Weights of a small transformer language model: vocabulary 8192, 4618 steps.
Each number is 128 + 32 x the weight over its row's rms, rounded and kept within 0 to 255. Layers, rows and columns count from 0. Numbers have three digits each. The size before them is the row's rms in percent of the matrix's.

# up: layer 6 MLP up, 1344x448, rms 0.109, rows 982-1041, columns 0-111
# down: layer 6 MLP down (transposed), 1344x448, rms 0.113, rows 982-1041, columns 0-111
up982 100:114169110131158130078107149042150144147119125176070149169094100123098106123148129114158132028149110106139147100154120149100158077189118140117110179137122174166123116131072178120137156116144185123116150104126061112150159143120143116157101061154096156127135084108117107136193146168159123101180103164133161158180126029149140068118181162168
down982 102:129160120163127125145083118128138151137166109133152126135086118094071147131139135130084115150070180149148114130081161167181168161115166088103066075118169158101087102122118162168096120123116117091085119106165110138110131086107196155112108118131116130151101161152135135118076141060093146116049116077161164180122127093074053101140180115107
up983 095:101142163157163121127152121092141126104101141198100155144099122081137123174163137183116136102135117102155097164125154166098097108105116110122107128143139171124152122191111141117120157107180089177155083171075111094150136137145171114120080136088080111111146117124114141058148120134130146157118117204144101155122110133133122120130138112165
down983 100:109159125131158187102122153115126126161163108132174119143043124107046098099064188139140142079126093162125102118098151107139146165102132131175129125110098210167125208124115144137098155113097095161170120129131101105117170097129111142086087110134076140107178122103116124138083142151154105138111150108170089147122070055101187114126102056117
up984 112:128100064124098166160193127133085093115144190084141100096145196074181143137132116165049048157141097082115063126126161155060083150162152082144138111109118112080206126102107127152213062135111156121133154138137164106137121105111115200126152087136067051160118121144132139152134150175097102190068132179171115149094103111084082206099136120107
down984 095:083141094173068153162167154078080116110118148140089097157113125071150106102108135139105106167132085120105132109134116171118104108152114125111122114115146152102121103172120175137099148125107123138169142199148159079095150093126157127064081120157135085105136149118114131165129099110132132131059092114133160131121146106089151173082134104109
up985 097:121183098166115167094114112117116102065117089138133094141074109143085080142114138052085103094083152139148124061082139103117158149110060117107122113115091109148182101154118106115174085121190146152146158105085134107088165166136095153121096135069064140136114181102109108137055128138185159130151156131108129056130126076211136111103179140123
down985 094:148139100129120114167130072120122158136108098155129131108089077166126115144168157146137176136110169136113138115126112159133139150102055167102116085155174145143110131097127145118059187061218101179066081153106140096128140161134133112188118118138122160099134118131149141063077161152101139080123156153148113076169133098139116170164208153125
up986 095:147149149132092124089154164129120156114085152140109170085114130178090139146146098081099115107163124167208120158106141176094132130181141096117151148109116170178142154136123126175044151180166126147121075130180072140060098174141146127126085145173135167144134118108070093119125151098124139160144145117188071124102156091151128127091112183113
down986 100:087074128105052094140167169154114132083168195148116131184107091131143121163124149098137153086135169198175104112126140171125110057168096143070083105148073106103084102152085110106151181154193154129146124118151142087122154128130101111116099075156132161147098115123114105098172099080177097134214090094141138138139105134153166119168084107140
up987 107:085115097158165131115100187080137055147134137070137149140036129122085120060095082073146064119182134108176178103111072134148121174077161138114121126089106091093131139150111140105111160129169084086050074031073188103099138112098168168142153111148146158143109121146143095107128169146187095147087129095109073130077167109156145110134093157157
down987 110:140158104166100153113115124097144170135167080146108115139120153145101146107074087077102120153174110131188163199133100132164125135138151138112139153139125122116130150111078133111108061117179113136117085083132197119096153124127134067135113149108136131132162101115150092096114111145088084100163116131105093120145134162140123142147071165100
up988 102:119181135129145128044167139160102133136133178136119083177146039074072098088141222179139151124104104131135175158136073109067174152176102118093127163181183102162117141185135088105108119145097163137099110121183147121153191076147170068143118204092117086101164103110089155133130171111067165147132162096083127106115121101125152158122141157152
down988 109:155130126204118113157141143098105077089135128127146142099119087146212189108167168149123117152063131080095143140130153075110084094145143129181119137177159096120096103154128175185094157146135136135121148110116151117172089133135171121141118159115110099218080158087188140141186133104111119137156160204132153163119126159136125160138157169114
up989 101:170078120120156112114055170099130102106074133142135070132133071159148140144071142150158142121120142123161108038096178157139095156108147098094102099095096126168110158145106158117107154134100147103166097129073097188111194116062138136138098104106122131155117146129140068018102076187020151113086102139126092073071167144174126158100097099158
down989 104:207078167161108137119126120151114213157153142119126131152108134117052155164109113102161110149180115204129121154209142118148102103166138111104130101131114132128140116090163136103116100118078124108156126140095110134173098137095107145163142147180128166103116160109086074149116084072096127154097105116142141185095075105096120166120140156123
up990 107:151076131058139108174122112115139117099083146170173100093138124155092062160070133106140123144125128116085087145127121108134146077198118167192122144144110149087150191066135105126061096161149070101153156125169097160107160090112067099118137139135101122124116158139164153179138138093098184167197148118150185129130100084070101162084136157154
down990 109:130151123120159122182107153130139120131060079108131105134184123170143125131125134105099178154138108130206105161113055139104126160146126165170095096114125154152136110113131114125118112086123146137114094104133116089096082101151144163089092131112071103119084115112138083077139142105086141125116114134168164139125118106134145146128163111103
up991 087:160141179126072142109132155155091162142123106078102163062131143055065119122144133099126155179094128122122134096124097114149137085100132087108099117103158229092171084097114101185134122084125133118199182105100133187167161130082085086132105168081100146156050107151087121056118079099130084145150109095170129118105134132118109126180111149133
down991 094:131110123151154133107132135148132153056100104051134140151128128058120141174167121137116133131139135159084123138119054145128120139087165100155133137100153140106124099144049162153144087107108186118123136113169141188130127156143147080074115052108128139123122122097108134115145135121145110125164078140141132098098123130141164145135148086168
up992 101:173132132188097120134139142143144125113106134146152144168107071156125104138088103127098099082147135104078099122155146087145178159114140131091108155115096020045100106148098127145132176090119117194144128082117156133121156119109065082154091118071122181142127093142105109241147068158178115150068105166134123155087130111160161176148186117169
down992 108:117128117088120099086171122118136123135060158091125141169124150147115126137130110144124102085162106137188133189141138148136144099120130176169171144079141155099072154145115179153185110134131127107138148094150068097187138141111097153200111182154195165114184117228116136153172136108095136105127122171147150095089131200084168134136149039204
up993 095:100140163164136112119104146115141134115144108187111088082108151166124104127191057127175105113112128149141167176155114114108139095093100087140109143163158120174168120143103116106153167112097120136143139152103147090106149110081095133164069147103119113091146160165104137133132182155114197176101145086083093090168072140159150193114121107107
down993 102:095151039079129123187142063131103123094044122153116090095118107106095107156190123148086093104156100161099141150083131119139093163120062088090114115111127119118142165116097098104114156109131069153111111198108165121092128053114112122133143097094094095103136142148138033108123131125135042108136154097183113118111185108124097136168140102099
up994 084:098161111178083068143134138113152128117119119206177154043098161130159084141138049178121143172114139136113135106169190128102101135130060151090064147113084180097113143115034079128209133155097122139169112126087131092165129102126162134116205147103161160135113130143084190144157149183107163160168083132139165168110122107145163107112083147186
down994 085:144088117121142145182118095092182134120167137107131118119133156121153074164125109072198106187117204129137121041074153148079080147145164162075128153163130122110114057148173125157093030148109100128192087091125119126112135113127176086071078129131063085142155112111112127163170127125118102110204084165128134112123125085148150136107144156186
up995 110:107109123101132151164145099064091103126154114116131170139111121128100140173057175094119145155169102091094154096149159118156165131082151146086186103208186166173141126155132139182112122174133157090165138096098102117087099130160109145142118189129171151109139160143181185175184155139060146140097117120130109122120147071165095106132130181126
down995 119:107190126111117175127073152127173123137170083131099140185135097146121124182138126134142135126128108151125114157089078038133161183182148178140097131180147153096117064111103120146115097115132159125123153105144084126111138122154163089190173131130119136175141123172113072114102078090086137104150114147127106173111093147163173151138079114152
up996 102:145120091127153191077131142161149110132126177112157206132128108145121126139146220040130110081113136163175141092048166099106120098169148127181110166114087161143136128141109093106087145129072087170135183180059178117107098208057088154114077127109146096125144136128133179121195144146115111211141161192104125140169107104158118075087110170156
down996 102:163154140140150092162093066167127191138154153074157146110142150128168093100132096114144126190101162188159231145092134112131142121112127189099088138108123149110109111159175163150093091120116141191159094140106204148081134158139138157153104098162128133085148151133144193122108114089149172088109097133067121115155101131115124099087188104105
up997 105:116111167158155157111150072181063076110157088144191150105162171076087110125063081090128137129091123115113131151063135183116192100150105156110135074128097127158017119121157099145190145108146112163183143104122144135144111161119067088114134128138142089146104121087157124184183181130144161122098193108148162141183158122145147120118151136077
down997 098:161164157125114087099102146153164125116140067154071165124115116136143193137182112114134067133081145130097186125126187123129064148162136112143103136111175127135139136109110147151159086100111132138135172046139143123129157168153147149112159137169095133143166143105120077124128149138122123143169108041160151109113122104139142148102128119110
up998 105:132132161145119197069110162079122148127113076146157143153120147119174118104096153169094178071140090096115179141148142124183142191178086070122112179120136095088064105108174148103137118122084144106072123112106085129128116098112134109102139150053115116138142163148133151159119096147186136146100105158162063156187177138136137112094135101137
down998 107:068126132124110157129157155132124135121172122196137148182111093122112146121171159112065111113158156073171119137081148109107093140182162170092170122099132139051132197092094158093109115155122123080136132147118059138140107137068165117097121087063214150136156116119155118083122120195162075133115123173191107176154161184093122105165201146140
up999 105:165135119099067132083146139087142072114150123133135171144183123043123119149113132124085143102136095136098094054199117149108136114122165122110122157134181158150147134181108136166114138145135155136129136113168194086157093134131098197121121135131074122177099084108146094104116041173129160134120071137131119154158115180120111106151109132098
down999 097:122128087146102109090082092140132127093094175114133095154109116094150102152198052167133116137141167067117084183056179113091112181114129131099192042126147091093130116097128078077123158170135176106094105145084069149145155124142118111143137133145116122163104089174091134080112132117163106150123163074105199142081162099065123164176161106117
up1000 102:114104143160181117095094100187103057098087153101113151109145179137156053099090128131148106107165148121093059075068072152103166134106145107167135151122139141065132134132118141142091080126129097151145201142160135092101168207098083106194098127173157156140124102116056179120131099175115053090124095138099145161149109117081158074099041114064
down1000 096:163114163151113154133100162125106112110180111104108093096127181204091219135147138085098113104156181161157131125125124153168113140133156137140126163146140111203139082125128141092138122155090076151199153098106139138106124134167103070123114120118122074075127115188156116137084108130082072205129094132134136163128165147142082089095126038160
up1001 088:110147097121099151087124119105143166068111154172144164189170180150136148101132119141112146136112068151138169108123122180186128122122150080154070094137077041094193133148114097119132143116088125124084139053113110188124114132123057134142138110123110112168180216090087096152124120131160089098081078073143146101112109114132136181121100114067
down1001 093:079122130149137113150148054158049143072118152146165147134173137141162149123153131110124143100101100100100173133108137130162082167129077117161155156172098110162182129110144138138116112099105135157119148119117133149110129156198079184166177143128107174170172123131169157095123155131192115101092105120185062098152137149107144141138082150094
up1002 101:106134120106092130101099109103091182150106049111163146153072156121140080125171122133140106117207117093077126104144088086142075113153136112129175118156087059104103142165148149152131142089102067149110139084067158114106110108087115104089152146138107136131152143135110124173153128081142161156106158153169178109130087156168116179065144156157
down1002 108:091089157184109105169044176119113135140181068135102107098126151198133115125132105133088156107111158078125116147191155111127165124097110146112106080142125115144101063132163124152112145112129132149139172129136110149138119110119087139125140106154157116103115124164151100129157084097110164118140134131168150118095143103115129141135095110107
up1003 105:190119070108126133098113164105074129116121128112134117140137078143106109127075118112088117156077150035165129141108184098196094097116180124163204106142107101082109145133123137200213109162083057095185166098138137137173160129132125085148118127140124124227130108143111178123119122123168105116103156116151161185157093122103154139114095120123
down1003 104:131209145145114164142194121155114158107148134131119147132099171116119136108100118139125206116123140187102141131140153109143078119145126150147070129113117120087181190150163069184106112084152115115141079114135106154128130048112069131138102157097085181176141068097168132150167122102079134127175101118091137087154191104096063105118126109153
up1004 106:074108171069168114170115092139143114120101076132116116123129157094118141150115118167190129161142128075145115174117112119147143106125138127160131129148126123126085094130108107144173120150124136114197110126166129169128133122100124145097166132172148051122132068065196132203135145133123126093161078143155095101129115125120130062119160075152
down1004 103:125106130153104135166133097189127183131148138126106159157117133179110092137120131082092165088136065103124128073121172169170084168113139154097139029104181111136118117128125098108098090102183117146156140123192099135150052119110140118131064085111103149130116155150195077179128200147115182113100125088080091162149106120114111164120155116165
up1005 101:155150132102087154083099133105150174163143123107156097167137116110129163135166110170091119095163042080147119094128173108152103139119104129158111155153108133116117122104164098099188103101151150149075136108147051138106136140166119124120149161126148177131114145213115101117123080191121127093127114143054143156109109182164055077101118169120
down1005 097:156164111118128117127094093168098159052058125090206138126094116166166102077100136115105141144067097151089132163104120126173125102111147123135070108113157144152116129195127127184177116119092149114133091148149104115111149130117156127090174125178122088129134124079125091106128091103171211163114039096109080143154100157142155172153141072152
up1006 101:151137181167132187136174128145042152134165111153099088110087133111097184085082200111128170123150099070186126104109119133106086117138058161108085111173076081117089109146149094186117160170154127138179060087160102118126133117106132094143096115121149199179098120061119161095097133104076133120143140143154100130154149161084200156111076141135
down1006 100:105142095108153122127107204083095158166117159055129113141133126140167107160119137104090147085147150108111115136110145135109108150152109141128134075141065060134137086133119142126101155110137114119100143169152132056084144115161161068096170146181137092099101149182154128149155138154120090136163128118158142151118105132097070148095144161107
up1007 104:202131151180141130088150166169125137185117110157075138182132115121151089172085102075144175122112101090152094064161103094140115221102178094071122176154099088157121177056140118112156112187132164102157166144084170118159124155049091117124130157143084097124155102163098094172061147128086122121116130131121116108106145131184113130117143108197
down1007 111:101134152131160162061175155119159128143165116142143128084134177099163110189204159090083135113140088118102161160103125136155120109060149096160112107107101090150102087071148115129074128143063136091123096114112146184153142142082115154110128137156101198131124134117120089149153166066140109100131106143078140095158126155109108105081138129142
up1008 109:156200162125125171099130179160134141078166174116139142098110091163089053119139101147125141194180134190152125109114121131115058118071152080075111152105147091159108090096162139097150119080155102162086146175142124095139118105055140143110160099160104175147130215068017143119138109126150114116117098091063129165064148102171126151168132142115
down1008 111:110103119170104094142113131167115156130103108127128121152122071145159097161138133050077135162122123218116120153149154069093128119109160078151087098083118145120065100126089039158106101125172140128142133114125163101146165122147130178143077084124099107102129113081122097122085116079119146118111078116129085152090106126101111084072145141075
up1009 100:127152131157100135091148153119131027140166181178112094131140149105108181143201093163103118164116142133128154106132186108146097141134135128132126117128139126125122115141128092130144123193163100117140099124138175145101147129129076202177096148108118114112129109087070109152109151129092120127098126143069168132089103124185160106101109169111
down1009 097:095080102096131190123211140122110153121130134132154132151112117110146102105135133126185170111204103082104151134134105104109152181106141113109185095095127129121139116135121087130150129140163092179105139158169108124072133120123148141106111101142059108194170094122163083127134134142177115137188113096182124181160139153214127165070130070145
up1010 092:074098139102164108155032122112089101135115106147145153203095126083137140146074132255159143122126130202155099132111181088104168152098076094089048131178140146136076132101104205109113124093156093085091107113137068158148151133094142115152088128125144127123088113138142119114142092145074104116160175160084098122162138137184101119159142144115
down1010 094:120169105084202129135140101117112068125121130153135092098133089126142106099162130131153114167155139017078125078104163186156110187103145174139155127114118149167204084076071155147106186187113119075049157114161126101141134154094107092150154159144132123129105135186090129077059094077118129145071130129142074180110150079120211140110138109123
up1011 103:150125125106135128149147176085111112148141097118123110144147069151087160088146172075154135147148088159105152143139172126146128153125095115171128103133115130168173145123157079162145150077122197116139130128170130158157079064128118160073130144109138107130085063160099138118098153165072116177117070093137142115091118091112134138134172113170
down1011 095:115168134112165142121164145120198114135184176138144123124153105116141150057124122064124084231092089109177143131105118189128074218121195122113117071136103147163123148125126082164146098076159184110154062067156102120154138183131115128088134145078128070127069094110111101158127161122128159146131183132069155084141080111144120133160183148118
up1012 104:124132173106104161075104172061148132148081098110068152141109085103109096095177129167127139199086106079107170141118102181118125095144145139116096158145152061132094157179151074144133139095137074121095173133082148155120147163121181136111122169141151171150116049137107129112147083091151100159145084102125093099041128133118102113120101079148
down1012 105:163155066152103119152127112101130169170147123074115118158111150107110140140067118153170142116147120126152177091135088165134152100135134138145099106137137203116114148113153143145104132180141121124138144093085119165125158217139109128155158134100063122119132149174094163088131160109089123140118097109137104128147149118122104119108122133131
up1013 096:000104115122146180118161161090123134153170110051162118129111137148134122108102177149137166107170102114124066102183119126155102133128117167173109141139179108107132164108060114144116133125048125104127181072086159145136132145114141126155150119095152186095185163153119151096161166112158112150109150105137141121106107227161123148102139137151
down1013 099:115115102102083114129106184068135136064105166156099057163105111145095085113132130102127160117118116136137107121163099081085138085157167110137134171105128121118157118161118157134174132175157139092092130143129185175128099123139141130087172073127111112138161155077137115035192129110103105084141127117140160075157157154125144147176094129084
up1014 104:149173138142102159149113201112171122112113132110085165131119176079149082124113146144076159190143135152142091147181078164181121091161095088144067141191115040109147121171128141130089187108173089132068054143111114233140119160077136188147142160113134174147109146178097104086148119093084146138185085105109138151158131128070127114168127120180
down1014 103:098145103128116114103134125139105130085080110100135116147161197135172097098104110089114112122100139115130134158169200167100124127156143154189116137131174172172155176113207096145130166145119114171164123200144114186113138098106158147158137167161121139084121118166151092125136138086125097123128068166134146118156158030090143148162165077146
up1015 096:120137137172103117118059128151173157145097145147177143072096160119073145155083130157154091110127110125078106161159084081119158187082099089114123150125098104142100131123106118110142148152192125140129166185147131188126154150113098131181093145125129102107107146104178104175158115069141085109144113139122079116117146108063102148140140205167
down1015 096:162176146157125164178081104099107148148079129171098134134109106133159133147077094136121146121147101167147070164105168125126153139154104116141166099163124152131122158084148188107110135144117194122147092150196127094085180176105103118043134158127150174123142165078134086099114068104142123166131183068087171164133151131219096103151123079117
up1016 097:117131086131148094131176075076126079124126148133115126153108126122122142165154152129114148107027132176128132194106152142189155130176100155065144128129119147145117193088133128112083149099157155091123149121088136102164105154192117118118112165169153103114098096129085171147142168123060094139134134110191138161110100086159108112078159146153
down1016 097:144115098108092058140161154143134110064158175181086158148084151183108106177146126132108193170104127125164183145204135134124127175126150145086186084142136139154087131130124128100120103193133198199153189138159116166119124143115136168101115126126132085128115107114149081157078078136130158136125133087108097149122128065097123072141115150157
up1017 105:168132165164146139109112149171127181115155171115158139067125126156107126142081097124157119112206146119127129191129131124120113143147085116069139112102154066159117119114156142110075150124123158128146108136088111148192143127123136074119126131133121124132132116093098102159150188129147086114105199130157154145093147076185147132120108101153
down1017 101:154174141123079138123093093180198134125131164122078155126102132148110168093125118161127117148148118120109128175074186146168148171204093113130016134136147109088128101098162112139148104111135140156178115166098129165135128152125129094125146088114069130137083107150142100166125158109082098136090162070163110163130120143130123057147111056071
up1018 103:182189094152105069136109121122099066172155166139124097115129115117081126060094149149149140146161101094130094092109148154090120099089143117128179077114102132130093123160070133127150133120204082178223116136118096203127143134080152190127082147184173141133057183137086124122140090155126151126150129183115158140177124130127162139103149105152
down1018 103:155086119170126168150112114138108126111105134126120112164125131122129085103082091147143194112164141139137136127167162147111208175104174185114124135123087189175120082137120162133125121088159132132152175059147130102117146145140150172143192139120077111133150113120123098170163164159116154126111144110137155121151130150173102166111161141103
up1019 091:138106089136082068195129172135138121139140064134196127096145094106135152069136176056153163126165089119099133062135118076131144102124117111097185122092124125139144129118146127084157126134116188109160095092137137142087147089091096137110123115097174120131162110128138080117138210126132128165159136099112175125121170154124145143172104092134
down1019 097:096167063091139136073151133105073105139143149078100107127099122135110153135093124143132149098125109112116134120084169102112119083113190117118094122111152158056086114157155103081054175152077121105105097146106063084157133087149128142196133172107117151125142122114165153132140190074129163146099110097180092117117110140103120096124166113134
up1020 100:192144089147158148136182084124076102154140104104141154074157170137180067105099124088099136148134110108066068093149169119141155138063123095076151077144129102112092154130075113112188123125106130062107072058120133156110162080186115134151112159143130145102104066151094144151094100102137087137106118111138131061122130081177122120142075142136
down1020 100:150097116128114077089130152189129093157154168122092137101100120100123148159187111103114110190175146078099151121123106081133111138130158146136133124136124123057060124128153121131112105059158192102113177158150072115161155130165124091141175142136127155121120118145045134156135155124114106110119157103162169170133107119133119148146153168089
up1021 103:091124109124086153130142120114118159183131175130121136080107157152143079172171107236135127099142106154144061142136117153104117156154125135109099120166097176101144140160161124094190122144121162153133119128130154181146129164055111075119097130089164073134109153102180131157112142117114193167099121146134116216182121172168137139101146126175
down1021 098:158134119079131111133111115099163160137193132175096128119117118157095148150135145131122141124133100119081111110107178083147126118160168040079141146096125194101045143087144068158111149116113129116124127138135111183173178080126168104142070142102082161171134137120069082110195147207114124102143134178137116154142148148152098201143129127174
up1022 098:123131119159163126135142095090112074111117117096158093127132216103125116105091133107111120140132099144090131100150144128144144056132161179154116110127157207115116090128112165150209128099171071096108166099074168079107130111186131109140124153145144176137086174068132110112085112049107077171164150122133121166114145185238137177125123062194
down1022 100:207098124144159117111065079193122136072092163115177147091177111116116125092117113110113089143126106154111149189133124164121078112181118177177097127122105116121167157142087125149096087172158112148155091132195155114126124202153118131092100118129150137099160148107135097094119130150156141098105148083187142148119141117156087187145119155126
up1023 109:178160110129148146138108079144114103173193097161122112126153130085111125153165121089096113130139123129190059127108135131078123140095086156129193168171103139136155155130109149104107092196109121112124101143136186142096128157156124113159162155127139100116181084158166156102138150120091165099150128159138075172122116184169087098117197174166
down1023 110:172107066119119167135159124089053143107126094111088137088163181139178152172135158104108081114078167146117104166176158102140121150101080114075170042123092111165125118134097073048104164115136096178170119152148149163132116074155123207172116108119128140131162096153141127136118134118154137157159109112081185092103107131118112112173093156083
up1024 105:091079137130142129103186104129131103084138210082096066184082107095089125086151185162115134127095142140130116095170148084185151157131159132113112080142122079125133108092137159091095106136125143073189140134079096151118187159090156162077123153082103140095150148172138123124177132147117111132109141177100094108092080125097107197093141150154
down1024 105:131129230134100058166183086080166155116061119149114133162156153139121151117115111165102106126127126123048173142134153112136183134109096093107125148105174155118125107114146140146145124076130118145141139036115143154198054074204153130114089158148068140150090120096095133162160156172186182113099145092127042095099107074070155118073130159115
up1025 096:142139074138102134128153160118158123135170117112143154156119233134127070084091127134169150087122126114087158118158130138140137127121121142167164076133156084121090125128192173161164123069154126022110145132151131105090121139101079058125160182100132165060180121091122160138103126132174108172139176150137193139122169176153147111127090127090
down1025 092:083052097075060121139138122137128172145087150145144137137156165064167095100124195111127057151100105155144091093101080101140138098101149060126118124158160100116117119109141151151033122124124105180116101151167151127149085097128128166106119154110107085121109133151093185064154207134163109106187106155133107105188113120056137121097102130128
up1026 109:106120139096124112133120155138148101093117087041117165173104138166162118131133145099171153028062113160094073136124061128188137050160189168131117124153104130168150148113107117107106151115131183167118127096123147141131132118115188093054091078147141133156113105099094093120158132124128133117094094135096114160070138079132191178130148153148
down1026 110:102152105060151128111170154091152157121118095110093099079137151167142135177103161108216140124089153158152156131099103121125031136129156135122115126135149152125144127094095146147102160080093125120093085094144177123134140114127106148100123139119086178166182132136109111163108110155104143139055058106119075112107110164091164087143148074147
up1027 109:149130144169164135171118074141118125147176144143164138131140086155112109100120179115153106115144055113111172189153112125155132161100141117098109138151125098184077136118142130112142123169164133168070100097169094133117156112097160103102070133090167181118123141122144154118175066148113142138172124078158109187133079132145153131142163086090
down1027 101:117140150170121087140112139148154116128114066111134152108142157128157164183120137132139086146150093106111147148063138092162137145118182129141174115120122060170094136134213135102123190132144093120069119133122114101105088152094218133154110161096123204085130154153125127116149105176147127140202136092123103114130143147186121083109109139111
up1028 093:097170068122119132136108132166150130093112125118155112117165099114115076074115142114154104074160150226153120169165197160124114102176081107135175079107126105129134102167118131147098147093142079093133115110111134165122131149079139052071114105110158133091078121095085132179122145153095133155070154164146125171097154116096125164155135113100
down1028 092:132139086113102129095160172118099161195070153092088193121191118084160100185137107062103139156039166143079075139137096082120114178133124146173139099152106085095146135115149143122121188144103118104157103124142150131137109082116100143163123166159111107139115131088148110087123108164111137140124108082197140153108102083105071134090076120122
up1029 099:078121165136159154106107143136115142117144089094090140197111087143089161106101135137063090094144103180165121149172091108178147137108153096128089063113072129148108116209063135115112126186153060135168174102098186111210229198098106154119171118076106172136107153148115148089142063109160131139194101148116084081153118116097108192116090136104
down1029 100:162183073130130178190104073111088161099096160139156089149184124155146109169133137184130086159109106105113114126147111135091150130078130130107133154150145123176144136137171127160154122138198197103111099138092185192137059100064139089111086129089149106145105159164079077144151169111164163141094123045145143175139123116153163125139115139138
up1030 098:141069158126174158111102126121117137082121167097127145093155142165116103163100128099122139130142132096130130135127079109131104123077123121142154111195114089161119141206143065088146138182089114137155122076136115114145101108098103098143128097100107129122090101090156076091142099103123159206136108149145150169121124119137107177208189119092
down1030 098:089119092166070138124059200117093103107108189204109144090171142157068102092179126131153162101172174148118157146135090140086129126132162136092171140138167134136093138137132181107174174075134184059128112098119136126076098132142128130175138135092166081103068116198103113131157106162075136093123096156144103165135160113150108118150125191118
up1031 096:160088113196127105145093088172159117178169108217125146116089154143173147107157174105158137141092136123042075112124120176085157128133147144158123161084222108155119160169110156163171088177136085158137097174118180123094150066118074074107109119065106134077135180075150130153095086096180092223143081128142150138079123099115127135117082129212
down1031 101:142085169144167105116099106052152178134181108194145131183099102129130149189144176101182089161155076164164140110133145135150177122105074095112079172171200140185150155126135093141146136104053135071143130077121165158123075160108108101162140134084147097120159156179124149167066106143110084109103111112106106131116069145061140066161116158143
up1032 105:125080105057080119174079090162146150104140141087154134116144128124208166163155154131099112067083117110154134137139113147166094090151106114133083167111157120076144175115121097135111109110152181137150144149121128079087119146156119065129108110070199080152095144204152106143158137168173106163144127126141145095126160096119158134099090090165
down1032 105:094169097173092105147117131129075168119129140169164143136138170092056104128184175145156133144150125078155093122137132125156109151162191179157123088170135153159145137125143141112110117139128118195096095131114124138118119108168123110130121176143081134144134161124083125137149162165097091122121135105097044136121182143045136189168155209138
up1033 092:093124148058122110166103128151090123074125106123080143177051186127086160142198164107073088138096123102125154097162127130126118079118109146134149125171116147099150138167125138148124131143096119134108139114150090112128085185148090100132189210149128109063066099102163129094175113117116120087098100149161191092070097099159152132096140106128
down1033 091:111122158117125174145157144177107140146173129112086081107154110127068133137086160129094100160155076090144140189123134160147163117175079101089182144163122094067107195087129128121136133149113136154178120133131091088084123146124070055171193087210110102183134135127174131101095158123106144144198086127108178130132065117128135201099167090117
up1034 099:070119096131141178133103120098151095126133133047180109196101113111111163167112142124098140113101110172118140107129103121140130109149094150118083145127155139150110080117101122126177145085162166142173090115123132161090128140109088126130130164089143106186120102171125143196142126102093104145082112172155119119145141123170161145084131103100
down1034 097:106106119145154155174072109160123137100164137118060168175108119112153139112134165092137116167173133174166093098151152135087146151191140152172153142140142116097071080171140089072161145145069163166133073069154108104089101138142121117118157134130150146080124144121116102128092145124143159126136086134153134173170147134119204133105102154126
up1035 101:086181105143139165105172136098131101085136134104133177082113072120198099125156096113198123078148083089096181147126128078092113132168122097097143112117135143156199114151079151117099119177105092151091127146162160136111196108135107100125135133163164121190096141164116114144106123161107133139111104159104107124147136139123119147131056178187
down1035 095:131169113082128120092138138076116151151145074121063105122136159131114144108118151120069164079049114107134153140066159129212103118121127168147083149119090122085103145105145125101165122098071119112059158094152147126111047120096092089154173129125137110151069081162190128149162168110173148130147175160130107099131107132140081154137089135105
up1036 099:135169112138109151141123132157154125151123126111139157101144132149151075077104090151108122204074089205119138180134061152158174146120081152130108094066138100147148145195080141126100117154144157134157174137124127209144107122155129120138120124149189140114160090125144194133162109155109090087106116133132127131161088083125120049088127096107
down1036 098:096133097108136067119116114141165101123116144078081098126154070095100212142122133168136092101139133108133100138102094075120134128117128106140166143129138089101136104106121149075127137100147105156126130160104125176089116062111107117154135107139129148116122141169150141155128097098148161153102147135135122116126060114104093115151070121116
up1037 101:081186150134077128165087094129131118157158071169160098147108161129127180119147097127159072147046229139126131128181159107111130145171163075217135166120116122129098091118118108140159101115184087118142114109110177137104067105126106045148184160134074206196119107123130130130154101141138114098112135169145137095157107054156135125092091177113
down1037 104:090150130144139093133154103106137070143150140129122067183137168145116100114120205141104167168161072193114174108116074183219139132173138102111151087146086094084125093105147156111067117164120127057123131134128094150131135116122112145127135169143111123179211152132165082128149140103108091171125142135083162128140109159129138158092178096103
up1038 097:152183110073149138102098155107110182150127154094118077139095195122131056106226160118083186138115131159157154139146066095163112112133138110096176106133125135144071162124118159169128204145136138130150154130115211141106146141146142097103135034129112136126178144119156129166077087101138142128144067079139083137122105107156132122147073076153
down1038 097:119127089097175119105135101169108158127133095113130092079107101090110107191076115091132098142123115154140082120156129195128160121131116125145119183217106160127119129148120114155127107127108101138066130064140146142133123124097125118131119066149141140133105184101064108078173077056146147104180159164158105123110151144099073134067106131170
up1039 091:131095166189096071161133110115096140172151139171123116099093154139168069074150086143098107121186114157106121150099158132184146112149076131128123084074154185140152148130134126167115086107116142176192128105126071131185154092152150058127146092121130112151123112110111139167191121094109118135107097127105114148145092124146124130093122123146
down1039 095:070087077149105104173096099141098117102107143126130091090180163132188160141089118119146162167103147100136097078131050175145117152097132116115160159130129156117126146099144194186137196138162132130103098134085117133117051099135138111088099124104119120103085101146094132054138139156125159078080165097106110067141151164216180119146137131108
up1040 099:150113094110151084134131101109154134091085152154143138135169125075108100173122103137109103093167095133178143158114100096114091158161148117187082145145126172090120130115180101172093153101112180118116136179067195084120096144126060100104157167090128089106206137109111086159087056104148080106170096117145236172050104152139105181080178155146
down1040 094:132169174094153144219141120119171113161147134147110172156125120112166150140113058098123125081149118103105080091110201196124143137133139164102069100109103195152123086119096170120120137087147122115120140142133126130153115150142139142158135180114169143145149084079131114204088102074135128155147118143081152166126177094123106088142117142109
up1041 099:115073112171121085128124105106119138154125116146113153212153164124176163119159115116148143126127081117092154108136200083101129103172122139116122159150144147145103094136086139112155091159158067175142108130181113112108121122172104135125108205112133162184168118139174131088181127166166137115130118111140145146145101097155108090117111140139
down1041 097:164153191102179146129149086169166148091138062120116080107116112137132101112097144149122096112105164133133112099166073151137079143103147108110170113082086115167138154189112174113115144085169135144118169139088143156074115110098180194107110108174163135144136093120169159061112127128125132191073117119114109146180113138113172093104114111123